From a checkpoint of a small transformer trained on Wikipedia.
Size: width 256, MLP 832 SwiGLU, vocabulary 8192.
Each number is 128 + 24 x the weight over its row's rms, rounded and kept within 0 to 255. Layers, rows and columns count from 0. Numbers have three digits each. The size before them is the row's rms in percent of the matrix's.

# layer 6 attention key, 256x256, rms 0.0929, rows 123-127, columns 0-255
130:109137139135146130119141141103127109155128134154125114147110124117134100144141129131155203118164131082125154114131133130133076171129142115142107135134150112137166114138108128108145107128167110109145141077140149125123110118136139101111106132134125094086113235156083112116112116147146119106167135131140137118135151096157114160108145138148128131080137160136149094099120163113119111152125113128132127123106123119090134153168108125078074101131177133140109123121110121111116133149119142104129091111118136127138127166154111118135135217096091124115156112157079113099152138144050098119134153121108117160133144168152121109129127143150161123117093132110121142118109040106119084150130121163152092113137130109124122128139138101108141150177103093123131137123121130144096128145093127
138:127145125129127137134119138122082153092128140154145140137159104175114135136134179107119100116134149133104119095125200133105174088131103114124120157111136160094146116164140144089114131115092117122084112145128099141139119113125139148136140085150132141113090119165153136131141170139110104136149106078133113156125154114161098134121145093108123132090151118105118129129127122130138145128102130173117132155142122121118090148166141144117109111112205148121157131100152094109133138159132143119129176141108123133133121142140077169092109124121130148130129109094113104177180137088173115147146090125120152116148120172113138125134121063158133129107133105130121113128116082105124159070130139144096120115178141161092164114129103132109103131091107064179143144130168114141178119156150139
145:163137133145110130108146114129129132127099122119144102160122099090114144122104136145195108112100097148125129117110143141131113136092130090151129075111111190136145129148134143112104103139114170134108125102093114146152100100120130175135150162132121157099117160108137125133153111105136137141142148129064133138153147123121150137126126090131139138173152145131117119107136149109151166127087124136123166113108124119071180162152128167161137159138130101126147109111101101125102106165144116122130122102097168083134144178143170180127132183142154097115130095140107110125115188172136141157136151111123104100148133117144147149132103127152097098120119124161099060174131141061094100098130130124107110130124146112144130135143142107150108129134136075132065115129134143110101125081141138
135:135107133096129106167132108091144155180105075171139117098138126110112127156093153116119140152117114124128136133117143126153093153094171110155137135127127207147136160115150159141144161098156108154133120114156142118124144106130099124131122134083155115105120157118146104119120181161135134108128133139179155126138119139121145138159128141164086138084173148120148137109115118145129131115185154103120118170090107116169124160176135106129146111143146124104137096123129084116128112179130134063146082113079122144152123108155116102125153094121116122143106103145111132159164063052160136121135096135142096131155104134112150121125125136146082124129139111145144075116143166130114139162119108140139126139139135126132130107110086154113120154111127114126134136123129100118148111129082195
139:153148084107101138183137080130104073080115130103146130137145145136141113155126148120115098101118163117159129090137141109133100113118088131113155134130152099164145118109143151152061122140143115165092140138131160135092133150138137120105111162115140114143183150147159115131098078133138109109133140095104143122132134114141102106130116164152139140132145178137112135073121116132163135101113130096128138182110106137103142120183127143127170128135158150125109140131095145107139133140133118110142096149151127160120117102131109122139104130120138093120153141135120135111161104114135108142132081110154141176103145088142113119111113131112129112140070152072116133125125246139125106123147120117109162116139093081146108136142112115109111166125083117116162132113135109117166148138165087
# layer 6 attention query, 256x256, rms 0.0932, rows 124-127, columns 0-255
127:116099125084117134117151136126124139132109113139116070131123150129115123103132101105132118115129142156118102100115122159150185084133125127089111124161092106112123150147088109146133094106169055120097114124149123145124140128165141138115114133125160131148101125160113119157100127056151117095146144124110093115126118145127126153109129137140114140078198125140097133159144187112104164136125134132137107087143141119095153140142126136165124126142124152120141097140130129110123153154117115125111172091107107180141120186156119139101125120117157092138154128063103101124144154088167157097177105129148135172086129152182160135152134111108128132085181127112126119158108112107154096096135134109104113143115127146072122126116102145136116139086109139124145103127129095153171141135151118
130:168147140112147140139150110157163096090138158107139121115153085129131125133127092093142112120097104175109097115136135131133140175152153126101127151135151125116126124133123124136092131120198106092084140141138148113075127138115103144127157166122131125118091162131149111128166134143131096103107133094115141157155138092139163139125092118085129151161119121102139149124134141123096137124123108151071091092164099142140133108151127138154144138091161105120137160087142116114123172143163122120167109139095107130096035155106130136153121129135189086133119150140148167146105187143154123169080122132136165126103147141143145118149127108149116077101137110133149101140137144090154111159165110142117133125139133136123141115123137133125147128148138152089067147123181098137099119151119147
132:173137153127144096151132100142113155186165127110129110097133132110105146190149095134098160111127084093112119194117159160138146116153158138134144106196115140142100163103119152109116155099118107149192094091162096122118121124100126127129093093146110161117129136117151165111107129109100176093143106166123121141148122149119089113140129105131128142102085173102136168118110082125147142121158100104107120121151163116122112132166134141111177130112123116125101114116090092102130142128155138137148145182111123113137143126147141136114094125141147106123105127167093114131098094142143153112075160097150134114133108151125143152098091109138104126120104101134135112121124124102113144140110104127077141099161105103148117106123088142133125178161125127077102149106140102136128089106129136
128:119126141133123114102155100104064095065135107119130152138118142125128096135082101091098146147122152098147147109080129106132110149131114112103133117155107114158139100087137158180130100128070104122148131152164143148146097129146133158151095141102157128118116120120085105124141137113126139144147146091125114097111114068122200139175126112101132173132102112151109175114116148150118132148102074120129168110110131143132106114170141122141145136151119130122137160134127098125112146100130160093123088110145127133122125125127155086160122136140089135144165141129110131120150134141120122162141118098137152182115128152150155102111129137098172184105127116114103144095096164121090108120135096076129115104102141103096150135124087117109140092138124100112157115127129097063145086119142152
# layer 6 attention value, 256x256, rms 0.0931, rows 64-86, columns 0-255
147:135130120163073138132129112122146136155123097127118159138118098119182097133134133169164135115136136132135121123098144160090133120161134118099119136130139140143144122116090098146140167102086079127125143105060129120151154158185124143118127112125144120122138128121136128132111145112132167140116157076114097091133152165130129148191194145157177172094098124109143148099115139124105105105133108143124074119123107129117112119118154145159145175163120138132129129126099121096145133144110197151176130145159143164123119072123162107128127116124136080102140137112134127156117171132123128127115088119134102131143115137103159148120102107137100160145121123119155110135127095140117095106127141157155086132172162076102103178064082110156141124146146128104151110125144121132121095115131144
149:129078112153121145110141136164059131116158133156115088146088135143150132126157106156156138105144121213159142126125119142122122160177130129124129098134132141125162122121130148129092156146093143121125084099132103131123136137154149146169106093168142075115133143098141121131131116146131141121107154120107106129156114089113100129134184138134095114144127119123140185129104140123089074127133161117149107176135149113126136118156161120141148188124111144099124111125109107137117094152155126152081110136177089119123115121128112168153152138112138139185099149103084153113140148114112140145147106170146073146165117148094132116171125145141093138121100147123136120129133098119130119153138167182166157122141167132118111119150087114159112125127117135125125093146071130087135123130152145
152:111144102145184098139117130104164144096170150130088125110109119151113129128160169105119109082122110125142073135145136129175133124133171102146121116101138133146143124126139132096140144168114095167136135117115151121128100131132130102119114098110155105136140130119140103094149189098138105085119137187113127132126140099122118134171113099132073107122069147131142126125130143164133142138156081139111120165145118172127165099082149161181097126082115142127153094126146127134159173136159090126149160117131145129151111146117138124084112149108158154101137126113159104129140076116152124111124114138137159142115155118143134113111096077125127107131118138104115125126103130137125060153115148151141094097156108082124122144152155114099134153134152136141157136113119207069136118099126131
141:151149129114134127131110170119115154110109121114143142126139105157109100119103142169149144110115145099154150162113116112082155110117118191105138154163137112143138103145127130127137117113128165127111139135116095129153145096110077134125114145138140147133169149153128136112082157143114130084139103142130101155091072166117108110096169147140149115126191097114121089170112130127115129116084110134095098117105150096116168133132161121151129136139131106134066163083102122150165105132149118098096114111143147111136105142081129137128203126088107067174138122162146094132114110097131159090102151113124124125120127103139072104154161132109137148103130113167151143147098117111146128096131115080159134131126113093175162178114126128146105130129157106134113138110093104139130136100148139
146:131147149154106131143163170138147127105120141117182140137123118177120165126114080157142139117116134087116082117115149129116125124138142181156129124101140123141109151143147137135100116153175152129165124110158130125121128140084122143149121144168091107126108126119098084125183143152076072116111151164095144156170134089135135154160113146103125155159120129121106141144082146114168109100149149134135128159120138131148129128144126100108102160122123110088155158137108113102096129117070166114118101128131097163119114121099146168080160165157122110102102152107156138132090123106106156133081099123177197136144126158084159085125141103103142152151098095158175130094102132112125104120152131145113131089143150126116123135149142144112133135136087132161120144131074127125138137138119141
154:133150141164136139121109136117071131146116131104082135117119110085104137107161140112126124124099123122108143119096148095202117155154114161102107098116145129114146131111113112134131100142120167122149153156113140152141165141124135153189132163157113129087142102109092138144160156142113083120118122154132149143139111138118101140161087118122087083134101142125149099133118132118129127133105161101154128172105164157135105114149162126143147159169134121128145112140072118139146111157137155145105098148133141156090081110170111123166105114134079148079156150114139121168122155143131131140142121049168114098118112133124115109100125097108163114115147150133081113089101105122127161143143102187127135093166096091124126122126081144111175117139112127145138121183128113124136148117101128
161:125107138138123107135140071129151097085137108142097093118131120098134122114108131115059130156112138130112145130109151131068109104125104173126087139143130117152193138122141141156122111125111139112106187127127169093063128100102116119115108076147141154091118110111116094163153120141140188110109153080142106156118173119178127111121156143139094070153152141121132164136088123123094165125091146150138142159129125152142138118146130120116139133129096124102146174112145109108145141112137108138096148114109164152114166117136123138122170116161091112147130140122131153127159100113137151116146127152078108111164142132136114115096077116119123132160127140122105139102106134116121095154119123156172098115120159141145134103168185107132148125133172121183133109168134156109133113140130114
152:143118152141149150116122145094102152167118103118163089119151147175157119135087126132105091124144094067091148145126132107108151110123091118116120159062104130122137134123135133102116133102107135108108173172112134132151118133144120134123113133055127132128130119114134106146145114162106102161086124110144136131150222129096119132093158102157102083128172104125131144125122125078150135139148128137152126145123140144088125144164148152141123144134120143131101182164100105139167155109115115096095109127144169117102124099099176107170092111111099141090109120145091132119130127131147094136149143158107088091135096116114135172119152147132111122115165170144150153150107114127137123138135124160127132095118111099164147118076200144120151114129103117096133131105147118148137115119131120
147:141123139086172119149117122123093095117118144163125090140134081093149096096124115124138103128107138119108154120160116132164109128130102117101118147123157114115100128123125144148131117131163114126095096138164104201126154106074179110155155157112160117148097114143130079097160085117132136164134125158167105101149128149135162131072093115114099165138130147124112129161144116150160161093119113115102098122118125175182132105130114143155123134109143142130125131132157123139179115132145163129102132128127093129123130118127194102088205118114137133120117133155133124102112122138112094127170118142147174134147108149126102111183106092193139083106091137133079109134164138117170124123139128137148128161146145137117106143126159087126079122113136151127141125141110124122103127133107128
140:132130123054145091140138120095099120093124169109163088080126142150116177135135131101084122153153135156124141136121167157107129125110126118128106114174144119135130149165184125123132100109116128146132166143072164144081139148117087144114096135162108142123103148111125082116137120151137080145141159083109148129084104123120157147089159103110131091135127121144124121107181163109120127140159085121137128145128130152133148106117108126169123099180128108117166130114135135168169099105102142078096120107134160160114164102126145114077134096123086122135087127109130107122105097122093144103170140115140092096146146108147142124117128114110127139127149156114111156118099102113118137138130140151135131107127165166114124134121124149125189126149151152114106110086172134171125135100117163
158:118149126150122115097125130113175146113160103136140130120106146130113122132165137149125109159125102138101150138076126154169117115137120111137040132069139113176142127135102111116119118094144134100090124166142124125125146131119087151143123105078131178122130087131090162119132110122126160126125149112101163132140075129103122099139148124136199149140172150143143124114096117106134090104142161140119154125130126157136108133147132133076111094147094080116131135131131151147086131141114168127147121133148094178073139133148148117176123123119138120141091141145100155138112109112105137144098148129146105151094153164156132090124143124118172131094123136159132112179088150120132134132137143105133108144166126159088131108162142157083097122144132103179091147108129151166138094151105098
142:120115153148078133097113120137152162139087131112153120120128129168125119116171092120103124120117131087110169135124091141105109091105119143096137097059144126118156134115115140154127109152128126114149089150163107108172126146138151168130150095070132109135099138103152073098129157112141190133109115139100116112098146106119164141134171144126092104138117143112111135086130133160152109095124109121150168118107107145171132158096124156116118095091133131132150131127112125152115134123094133141160105119143186148110141117140145165092127123148122098100123140110124152117138140130093146125157116183113131136101106142176103118167093158104170164136081112126138098090123126113119096126111165108130118163192090147131129103110131152115105111137136142159127114117094151079148129166132176
142:123155121134091113106105153133187160128085133128089183113125113131129121141158197115133141133137088133107149142135129137132114113160124088111118104117175121075123098125155123115143102134154093118142107096157096078142110094103173149116163104101104135122156121112115124101117125167158086148116076144133125144122094091124087128134106111123185115147128144116129168157161136109122137128118113117122134155140121100121100114145186102148137121123154082118148165132123147092128077123105155121128125140125125131141051128118119145150115140171142112184145133138142144171115176144119110143096130149106136129110123142148145114090147115136127122097117095134122170126176159119110090119133110175134119113156144098133130108131140094144205123115162146098126093113162131128137116138132147
144:133101136128144122135095115155107122127119111161128128114124167146105139135137154122090114137127129123137142139168154115133140130141154130080077127136145146080081119167088137106130118202133130141124122148077159139137089142136109118123136102123108151129183156076169112149141114129104120165132150158100111160095128086156137154138139110121096137144130113138130151132125128179173107156152152118124139132131095114123156159140085137120141128134161127123124099134159164115122110153152135102112082129154190097146122114114120136086181130134173084147112137130162084100166140116095135144139151176137085126132119118104129184124122142133158170151100166128084193125110132138105128083136108131121138143117136144098088100089163137179147119139109107105106078145126129134117133135128139
152:126122121133108120163083158096122109138133134148132111149152104157129126142164117136114109121127124109160130112142111103057108135091146115098166124115182148118083150153137171136132111128172146132121139118142147096098130127126141149085152138141119131111130132123100136162152104152170118146092142149140155101124127112112095137098178117145078151131085118130102152135136127116134137127113146142134141147133128168132140122125145109118110129097149104127148118148118152127125144098140168139080118139147153164178096149088137138145112099119131142217144112172133078132113128109114136140064092116170157104131134092137098092170100095142101120159137184143121117129171107124115103149123129083128111122124105171102162129163170153150143119137164054121106118142169092135125122130117129
151:132147157114100134129076130110118114105081105115120091153086109064088148119140144134137183127134122095147132116146145119166136108123174109157098116137149145079123119126084158131127096154138131119121132116168094180176128162138156147113121102117116109161157119140125190110074125118117155144108131136150140120143137124105142113171135172160111130141129094123111121142121109143131153114136082123144156125123151075126109107149159123097119171107117139148125168105101117164144131121159108144176083127122133112146167113137097110103094116160152092120144135136125106172145132140158105139155118126091114147127131160108123133115147149123129151152134140133095152118115140133118174097116089071102172122177158160096145113109169148112119102128175107135134154178089120143099147124111128
153:142106132144144105123130159141137141111114080142108083143126149100157150145073137095136134112164137159057139139066150160086159123154141184156107121143155108109150130130101164098140090105136108110130150113093121117103123077130126120112128087152126133108115099157113125107107071116132111132091146170138127131156091116146160108086092079134049162170121145110102114100117138103121120145112084100123115132133118112119134105154147104131127124138096116096106101130131133114151119117136207115120131116154168108128111141140121121149117135121130131146127106117124161115156147130157122107115094138166089128134109131106109099153094103111118129086121121129158125143102152117156138135131105130171174127105122117089122146178150137140187135117147175167131123120121083118120123109127134
142:130095118133188132115109156102104116148123159112164151132149154205157151157166097177132125131126137086162174125121131114117169108116138157110140120159102151155105152148101119113160109140100173121151139143115110122106111112125148129153136126171118132128133116143105132126114087190135132120177102133155133099141078108110115105144156115161061155160182121103125145138142115076159092116079141118115132171114124132154138147153093150151134130145141106123103133133137125098139106126138121143139112147118160132116123111110163155152128132163110131086138119102152119165125138108132141115138160168157136120121128163146111121148139155144107162128102155110211087163148125149136119138133103148140114111119106103151142105175089075125085097123136102177118136132122149117150118113122122
141:125151146134134134127114113141106124099128142173107135117189099107157117144145117137127147180162103150124100140118114136141133090140106137144154158106062156133127120100086147128139076095145082113148105105074145109119144139126114142141141108150139098128174107192110124138178092154147107153162088129142118133108132132101139089098155113121164137129143143107123132123150124079102159099170110146133151088136147151141128090151128108095151093134137145098109125130150090102115126141119071110105157130136130132091095118154116122135137124111122112067195105113153138150125142110129148126113149098138141122117114120095132110139140123195129130113131131139139149134129154117140123157146165102133129144141126166140135184083131129187155130106160166132116190080116127107115155158127112
148:124159104133110141112112120104141106120162100096125187092136066119181070151106110130100137152131113150131137150131148146089138136104119073168138152144145113161080123139130116155110148093112128154096083131141171121147119137155128156122147164166147137145133100183115100120166101187114158161118101117139154139148112133150094114164108147111142100121115123143132110120135103137126121109115136114126109096142126131125108134111125164090141073117136122171122142130126103164121107117150113070108092108136119123117115138114146131173125147158103113156139126163123119126127160129089168121089137192143113130174076144110146125096085109174165144164127135130115134097096119127142131078106180110145106121110136126129150131129111157133080135138133097131108123095148098127129090121124154
156:135065109138112117152127103155144107140140143125121168131110142152126111141161136137151167154112094148106184153093119142134130097095142158116063154133123126180088156149116110126136132160095086123140126123125143107129141149111157123104125128138112182110107111100112117181160119143150096118118121119128135133088174131158113098167096095100092086141117132141159141139118129136149108132134163101146101097116134110127120143122125131100137134130139116131082109115132089134154093145132106098125092130144135117141121133090121113155081120183130153184183125114129098104125163158101148153181132093103149140146098127122121095110144118173115062125123170096148100133073126133127108122117185127128110168155113073135122125073097110135097117107120111128123104126120119148128137134107108
145:125121135107130112136154113133145127126120182087106117095108128169148146150127141147129126167120135078125139127133149099121142060138138117129157126128180145144068159109106138118135123120162125158126130136142162137130109164139133138185097123150075150172100134145088131110127118177112095112136157143112089127160092147138137148125137099157146160110142139124113157114142125093142112119130129121149137110120113145110110156113122091130103119103142121099117150087125116117143180110135131136101139141167037129167146119127142186094114148176151080122174111123103179129112121124130104126118168122117124103085113143115172143154150137153093144170144125141110146136143132098131072147118130150136142108138116122133143120129168092120177124114098098096143171119170125135128076150138101
140:117068130180102131122059104130136133133122142144093153177133129097159114117129124140154131087108143115133157156138162125071135107112152113097127170086156120087112139134144129110110136137102110116127133107147155113124118069146100142092168085122174122181121144159115167099147146067139146117108131128122137143110097140148116106106070096114121140122088126131111154125141117115149088143103136080146142161123126163118107145102140140101125117106139129130137111111128121128138160118084132101125085117132139148139162112166141136110159142089101116216134115135121133120134131126093157101201129109129129134125145150178094097133124110112137153083136125137160121133145145125130128132146100121140173136144146158128077145117142110139135133121105130102121153115062116097124129133126163
# layer 6 attention output (transposed), 256x256, rms 0.079, rows 64-86, columns 0-255
149:154126155137170153145161150152103130099090085148117123121163132128110162115185141126168073117105104145130113151157107148090113079152093122155137155103149124150124095097073129116155109150154096174115121165143123149123082126105095106121148114126134127101137126165071113145131177169168142137106159169124124114090118108169104141144123153103117137135089159143128196139142124135121148173110142132150105163105110138127122120100157134143121120128142119145145147141177117105105151092139128125117111112135130132174158137176100105122129132135135145114126086093097075084118136118153136143145131090131122118130124094168146121131147083160128162123145116085154098125100137087099166145122100134112161158128161142144133143148172108112126148142143099123140106145107138120108154145128157
153:096141147100135155141089139119118140118104121103138112143170160136102107069127132098152113144154128119099147080106130152093141140150128119090114149106140130177136170136130129104128137117156160137091126104127165154155169144109144099133129111123150120121168118103132119105142167144150170154125147143113138113118120143123123108128176130114115120109156126126109137142164087112155130114126108121156129120116145114149079150074114118126085093130169097119172129117137158174141130094118155151144107143145131160166168110147171131136149164111066124134156127155090069168072154143167125141108124135073165086138149133093125161103146098158144154112129109088130129152136165112129154123101128100123110111138097076149113137139146101135115141179145161121157111134125119116172114173134128
159:138157153120141119150116093150159101132122117125159120113125125146110154141107111121152146122092096140128144106089170158101099106169138098110128113137120125147114142131142100157079120163171183142127122175173122114119122083123112165126157155142131124138091094118116095153145097141170127123117111120177140163117145143156112164093162155091136140115183119141137123132105118122085095088135125131133139122145147152145134156143152130114123128135115149088142116148174088108152068101147146148152171164137108139108118115108073140168140140113123181136106149134096155146100177135106134161096135086152133105107111103114091142140120177118116139112117109179143137079156135115111154106126121077100131118142146150099146128148096102121143089094112130113089132143152102151092132152153137
149:133117099117110083128139162121132143150151163156149175090117131142144105085162097156106147118177096141130132093148139101124159089089072149135120135145109141185163125164082118174115134128160110125152142097106144141138106112146178128139157135109149156148082112136113142124129129183113149113150148122124168159144151102101148141184092151130127120128106079144149148104147139160147150137152116150131125101156184161144120124069128127138130136122102134110139130166149141128133141152096107135119117139100134116111120128090149135131124122132128102125123143060136129088180156129163119118133110148101084116157131146151128084102122125126121150169112139116111114123140115164104137128154140148135066089105149132102083108135103115122101128158110137162106127129094156084102149107092141
148:113116099091127100117125130126097139150166120107131089162134108141152143111136114114141144127161122123110106157131141154167107146124118162093100116184087161133123182133130176093152149133101127107109173119127128139130151117146134130124160158123113162102149102162108090112102071139161109125125087126132095146096122132159171120115115108099117146162141096148119117139110096140149151063123145120182089136174125129116135155101096151104114106111086177122128114136135137138094132085156091135143132128102134134179172137154100125139112155130138124101147160175122130141155141168145110153163105128143123156100150104126105155102089166136090166101094128092083127129132126164130121137112119136105121131120080091157163121103101126116153188104152144110134117148133144095139122149143132
159:105081113137120137117122088116101129133146145117121103141193153148133088169128135113140097137150146144097120136133106121108151135121186134102107108118143104106101133116128119152152146115145148155151118104129154101136194139135128134127119133132120145125137154139138114107137121111181129156166130131142133136108132148161103115077145102128116116155125122128118094116110069121135097167109099102163144121126139129122141128094093155132146127113106129155099093104183122094125114152139121103152142067150127165162165152096143103140113151139170127130112137138120117168140159134144131144109063113192109122125087127125129158135120127155090181141156141113098083176154175121157121105077151126138113137080157155116104158159150126106129164132167115129075142079097142128114144152159147
166:145129127131106077109157109145104156155122114151166109167120157173116115147131167153168153136130089116165142179157148178153097131136147130117151132073163105097104143107129122121149108139115126110086107170093117128151108081141158111143138105141135141172112130144165143072106100125108151095165138137099152163139131145083114127129118148091128143110106118143085090096139142147096137086145143161121160141149117109141133154100102112129143125101130087094133114120116167099112124136127168109161107108122097151143090123105145130129102143160135121138117148113122089074075167098119145139089151121119137128137122096117124145126135093140130151092118142136128156153131148161164154117133103110095120137155145107155130082089144073137115114153086116107125117112124079161144104144094110
159:134139137129144150130129158119114107110132094115099161137107120119127077157127169184102096132107118151139113140137105130160096175101116137144160134121123084128149115146129095143154167148079113109127130124178134134129138147139128168143129087102143121109112124147113112096145099139124136133154087138086145146186114116116080156109133128121132112106078135084112160116144129115102139148099177120131127103096166090152136157101184090151116139117120128112124114153136111095149143165102149114163141141139161106137139128106126117104089131143105106125103130171127162129123139120144114115139113110140136132143141134115140125168089056119123148180120141093138142086121132137186137070143112096143117154152142195157162126118112121113167136187170118129120130141090127105159146126157085
153:109103135133140075141102123067164150099125122136134143138134131132125173150077156099132158146149142102155095119119170199147150118143132138152159161118120154140143147130110125107114120166137143137135149158101145082135154100140126129123112145131140168149155130138124153130117107108154127107149113111137080118168109141129066176097167101135125078103182138166138145146164143119142141153164152141158154127106137156115107101141106141125122149129142115101146110142098170197156137146135132110117106090094133144084096069109141145114125156144185120135122119136164161122163118135099124171156141146122139129131111115118110085136141134130133166150124103152115133130125135111092094147095149111133103106131083132128148151126129175147165117128076168125138110165102137115141142105166119
148:089121112147133086166153168142144108137113153160162149111150112128158140155129103167138126147119136113130104115133111140142074142150127087103138166131128096137142099139083118159142118087111130165132125099141095118139156172083131133097135138155113111127153150177130138101123132124113125155137126141101180138122123162102140133149088124135151176148111132128134112106171169184136139107147151157120164062152109152121168132142160146115142116080114118117160115110125103143135133153148139116185122080129129119144091111123145130123126144156124130118150134119131149151130156109097135183102112105112150180136141135125110084150093090169135139109112130183108083119116086111169176106116115141127153184110118117144147085111100099158117130152126147135083117114159117107103096133131119
166:165084133109144107125134103136097145183137137140098129171133131091134117098102138110155122140149174106120139145177132125134129141141147138136171122154160180061101121120132138143167109159100144109143114091114128119110097129155138138123139172114126076155137169109147123136078119153101085140127156148141109130162173125163145148138121109114137136098067162085162105112128151181116140144151106091152144154124128140128131140088144133142135123091126141101090148056137126132155111119131063120149128135124144153125159161128153102105155127169072141124139127154091125133131127128165105108137128112114108123167086132108107116122119126104152143159152131148145148121154118122088139163112139149133142113119130109115136078087144135111149134101146105095163127123120111093091147107149071
150:076108120125117103154168118114154117111145129120118162188133142136113132133098148150151152126157119131131133141124098145125141120114136164117126153151128170096180090090147096084174110132115147164104132147104170102104077075135140088170121130127087122129119107140110145146106116153099108130118105131152112149128108101154097179140110119136135142123107129106091138131144136101124100109105122151098146168128127154152173149108132140115088120182128122110183120118105080124141103098138128185148136141083075151124147105108082125127109134110081107127131093166122150120119116119123089124143122076159113110147145114126131133149155144136105121113166139088148148142093085114113106130137116121091106098100151103162161118121135111144112146137141124100145137169175085121116126118171086
153:132130106102131126143106081163129072118129149162127092153155142113107110165118093139101102119133128101173099105062152125126183121124147115091105142108096147179094138109137118125149106145146116126135111135143098146122102178145108106142087142129141151145094138135146106119102132103121164157127139133113160101130173147160159133162130108106071125159124145105102155110079118115143166096152127100144134108094145122156125160174145166089109140146106180163119117134109142116131096089104101144121138105148125097128148157130124106075126114143154090136102130141075112090090144121138157159140118111165138086160130146134124108085150114128095114150149167119167122092115119107119118151105135114107136133116102111137108125110135149145104161095148093125138076149112116128137147078136148
153:093128144134172084130142133152178133130126110126173115112105148114185095168139134114048121125130116136154110104125118113125114140120139148104143137074148086115153174068152075154121150139130171128096138101109122121121130142113122119133109158157157133120159113139098139113136130127110155120124161083151151151093098159134167146143109115141148161119140116150097160150122139132164107122120124188163104115131145119143077135116137114119114118107149131143100160163105124121143113138149135131139112130123140107104152126088127178130137125188122175155114116154103156136116143136144124117113162110147140100149146123151132134158182093112104137126125090121112118094102076103162154156112129091128121158126062099102145129123091151117087135150149135169129163128180093100126118136128121
164:114128103131124098119156129175170168147135160122148143142117122094151123151133086136089157151135124117132137149135119119137110134150119151133135138132140175168179132119114141133160116125091145122154126144123108178148094124136094165137095116087117160128142104111113144112127124149128175135104107152111140151140094141066140134135160123091110104142181132104095088078120143168099129121139134104114128107122176122147110145141137207180135100101138158133125131150119167161119140141121113113108117128091105130096133108111117139146151107158109100129132124155115134136105113174132159145178122129164134130117124150140165162131115134111142120123124116128120097120161106077126104140147154144107117142200103147162093135138147114093097119139140118150120093112064073153118084165176146
156:164125130127164139078185134071125121128124141159152135116111150159160080106105132091122124123091105128162112116129090092120168121107130160164129150116110095134114079088105129130148113090146142120142122141099184123108096122111140138125124139128161176115087145095120084154120124142121121134126098129111126119096105132122102144128147079158127124129140142096123108169095151164168117130114104130150115192108103130119174109111123140095136101165163128144081152114145178140113115148125149109117148146105102110109110139082115138145129109167099159131103133136149131133120120166074158107118075111094137094112118118157134100085130143104127101101172161109175151174095132119153111124174151150169117099098104139108133118125123146124121126140139118127086125159150135101157133136120127
161:146117141082128091110160109132166102142089152131137124145164147126098139144161098159112130150143152137149118113123085120167107143115154100097093137110132102176098137176119120153115128140124139137097116178137110176125187137144119153125169159126112135091102111105131094100147149058124158118158114123132155124127109106145118141139127131118155137087144139170146136106121094161143142194160164142155113116132104101099123187116129140132107098118130115106098100098115128167133154147145095133134096070114084145106147134136124128129108120118112121143108122187117090095096142162128119143164143162115147125159116099126095099105096118111124130124104141154122151141145177153137142158167159117095128094095154117114133122083121114138088156135111104147131127107096138123166113167120100
150:092128085168109119128101143133157164099134103106082131127113084090138090098120150161153155134120122130144124089130128102139108165102119143149096102143087153150110097105109134140089132130104112097119102095157116137145122100190164102094117134070081089133131111111172154092168119100153101144123131166167140098095067119099136178112134125105129129143126105152136115118136143112133124154125112136093118153133179141144116151056106129132123120133126127134165152140115163139127152134090098153113119102132135090140161133133128136126137127133111119153150134165130127144177137155172128111105092123106115136143120085101081120134137155139112185151107149143108122122111133133143144106172143102101105161133116142128141138126174120130084167150110122156158114133139086149112164129112157
144:155123115099145108076121132125168138130156106115146159131092089144087136121138117134127121122154188155121170100098125122119125100130141082137136101195128121134093086141122106167120123100133114118111120112150140169136115154142122063139148131109088077125131134131087141146100147123111131122133138088116139104131142149131111148171132143136141104095143137144139151117127136157149112126113138108106126146155118127122131090154138143156115176119097084102085142091080156098073085145117161101123128103142122101152129136144148121107130111133218116126129150113148138122127130144140086182137130139113125082110148119132134090131093110142110141132105145101160108139099190114133120099125119150120082129146158106138175117117185159152185153155118124122143122122135104144120103097149150
156:115144113130106100108144143152101168163106160202083139135144123126166159122172131136129129089128152144104144131136149146150092147121101119132105117102132143114159122141116113120151145151073081131122172126120143136130104112133110169125119122127111120160131122141159152100132180169151121141133108137108095106118147160125100134137137158122134144134146130092143137126101130144122120153124108091125102175121132134123091063121117169151098125112101144120125123158091117125142100141120158092159109154091150086145151123127162136121155125096128131097145178102152091080096107089150138127105146103124105124126133148128083091139170115123089102182139119093106111126145111074162108163097159147138147132162138112101088125135128138147162113112129125136188101170188123122128091097117111
163:112118180143117131106086108141118104139155153130110098134109110132148152160131182138107083119161150121137112096118141129134114124119137108148128087068126150064161137102103119109131101105151123137149052144120133094126182175146114144119111116129104073101131157111132148089135161157149119166159096154098157137086100200112112142114141156162133124146138103158124156080137094127115095154161149131088128172131121121157155118140119142159101099131091143151141117161137119120071134132092132093166115169143144109136147144117112131144144122102134146119135164130073149108112119126171098111118135157139114098111124114157127143120170114136129174105127125113099147129166114109101128104098119123124147098155095148135134106123111126114108143127101115150179112134112144100122095128117117
156:135109080144115083114093105149094161110109118126136104137159079100105124191130112140131148142085139094136076174145126135122140168142117121175141127174096144154101143137144154183134127094054126119137113138120117140128121118126100102094132128133154152079123110120088135103144139129123135104112147161081158177147128116086124159146118158112141125142135133112162138164117057136167121108124165106125121142139121155182116144144162114139131137125142127146156136138123104123149123089116121115124140160111144070111133136140104119126166150148163116162129133145119164126134103164146135133125106117120137177133128131150052159075114171128135112091119140133123095128092152129128140133079123088154143135134100095171146126088128136145161135118150148121133140156113118104139138104111125
141:094134138079103145155146165160159156143121122114163141112125155165144131145136106130133119114130135119139126129144132123136154161131138163160118094129106111120166159095154105150144130092146099202132127178082134119107121116108116093153133157144073154093080127113145113122124100170101138160146155119128153101169111114171145148120210122117112134139147137125126158132117129116114172164164105129086138110112072139107117158126147165150126146120118136120124119068119130169144160127099113149161137116130129140117129161082094119167141149109129076139131137081109112126132075139160104136141148139123138110132113144144132138116126083138083080093118096121141165110143117121096139127160124122097092091136089127126099139102113151129100108133097156112143112135152111125131148152099078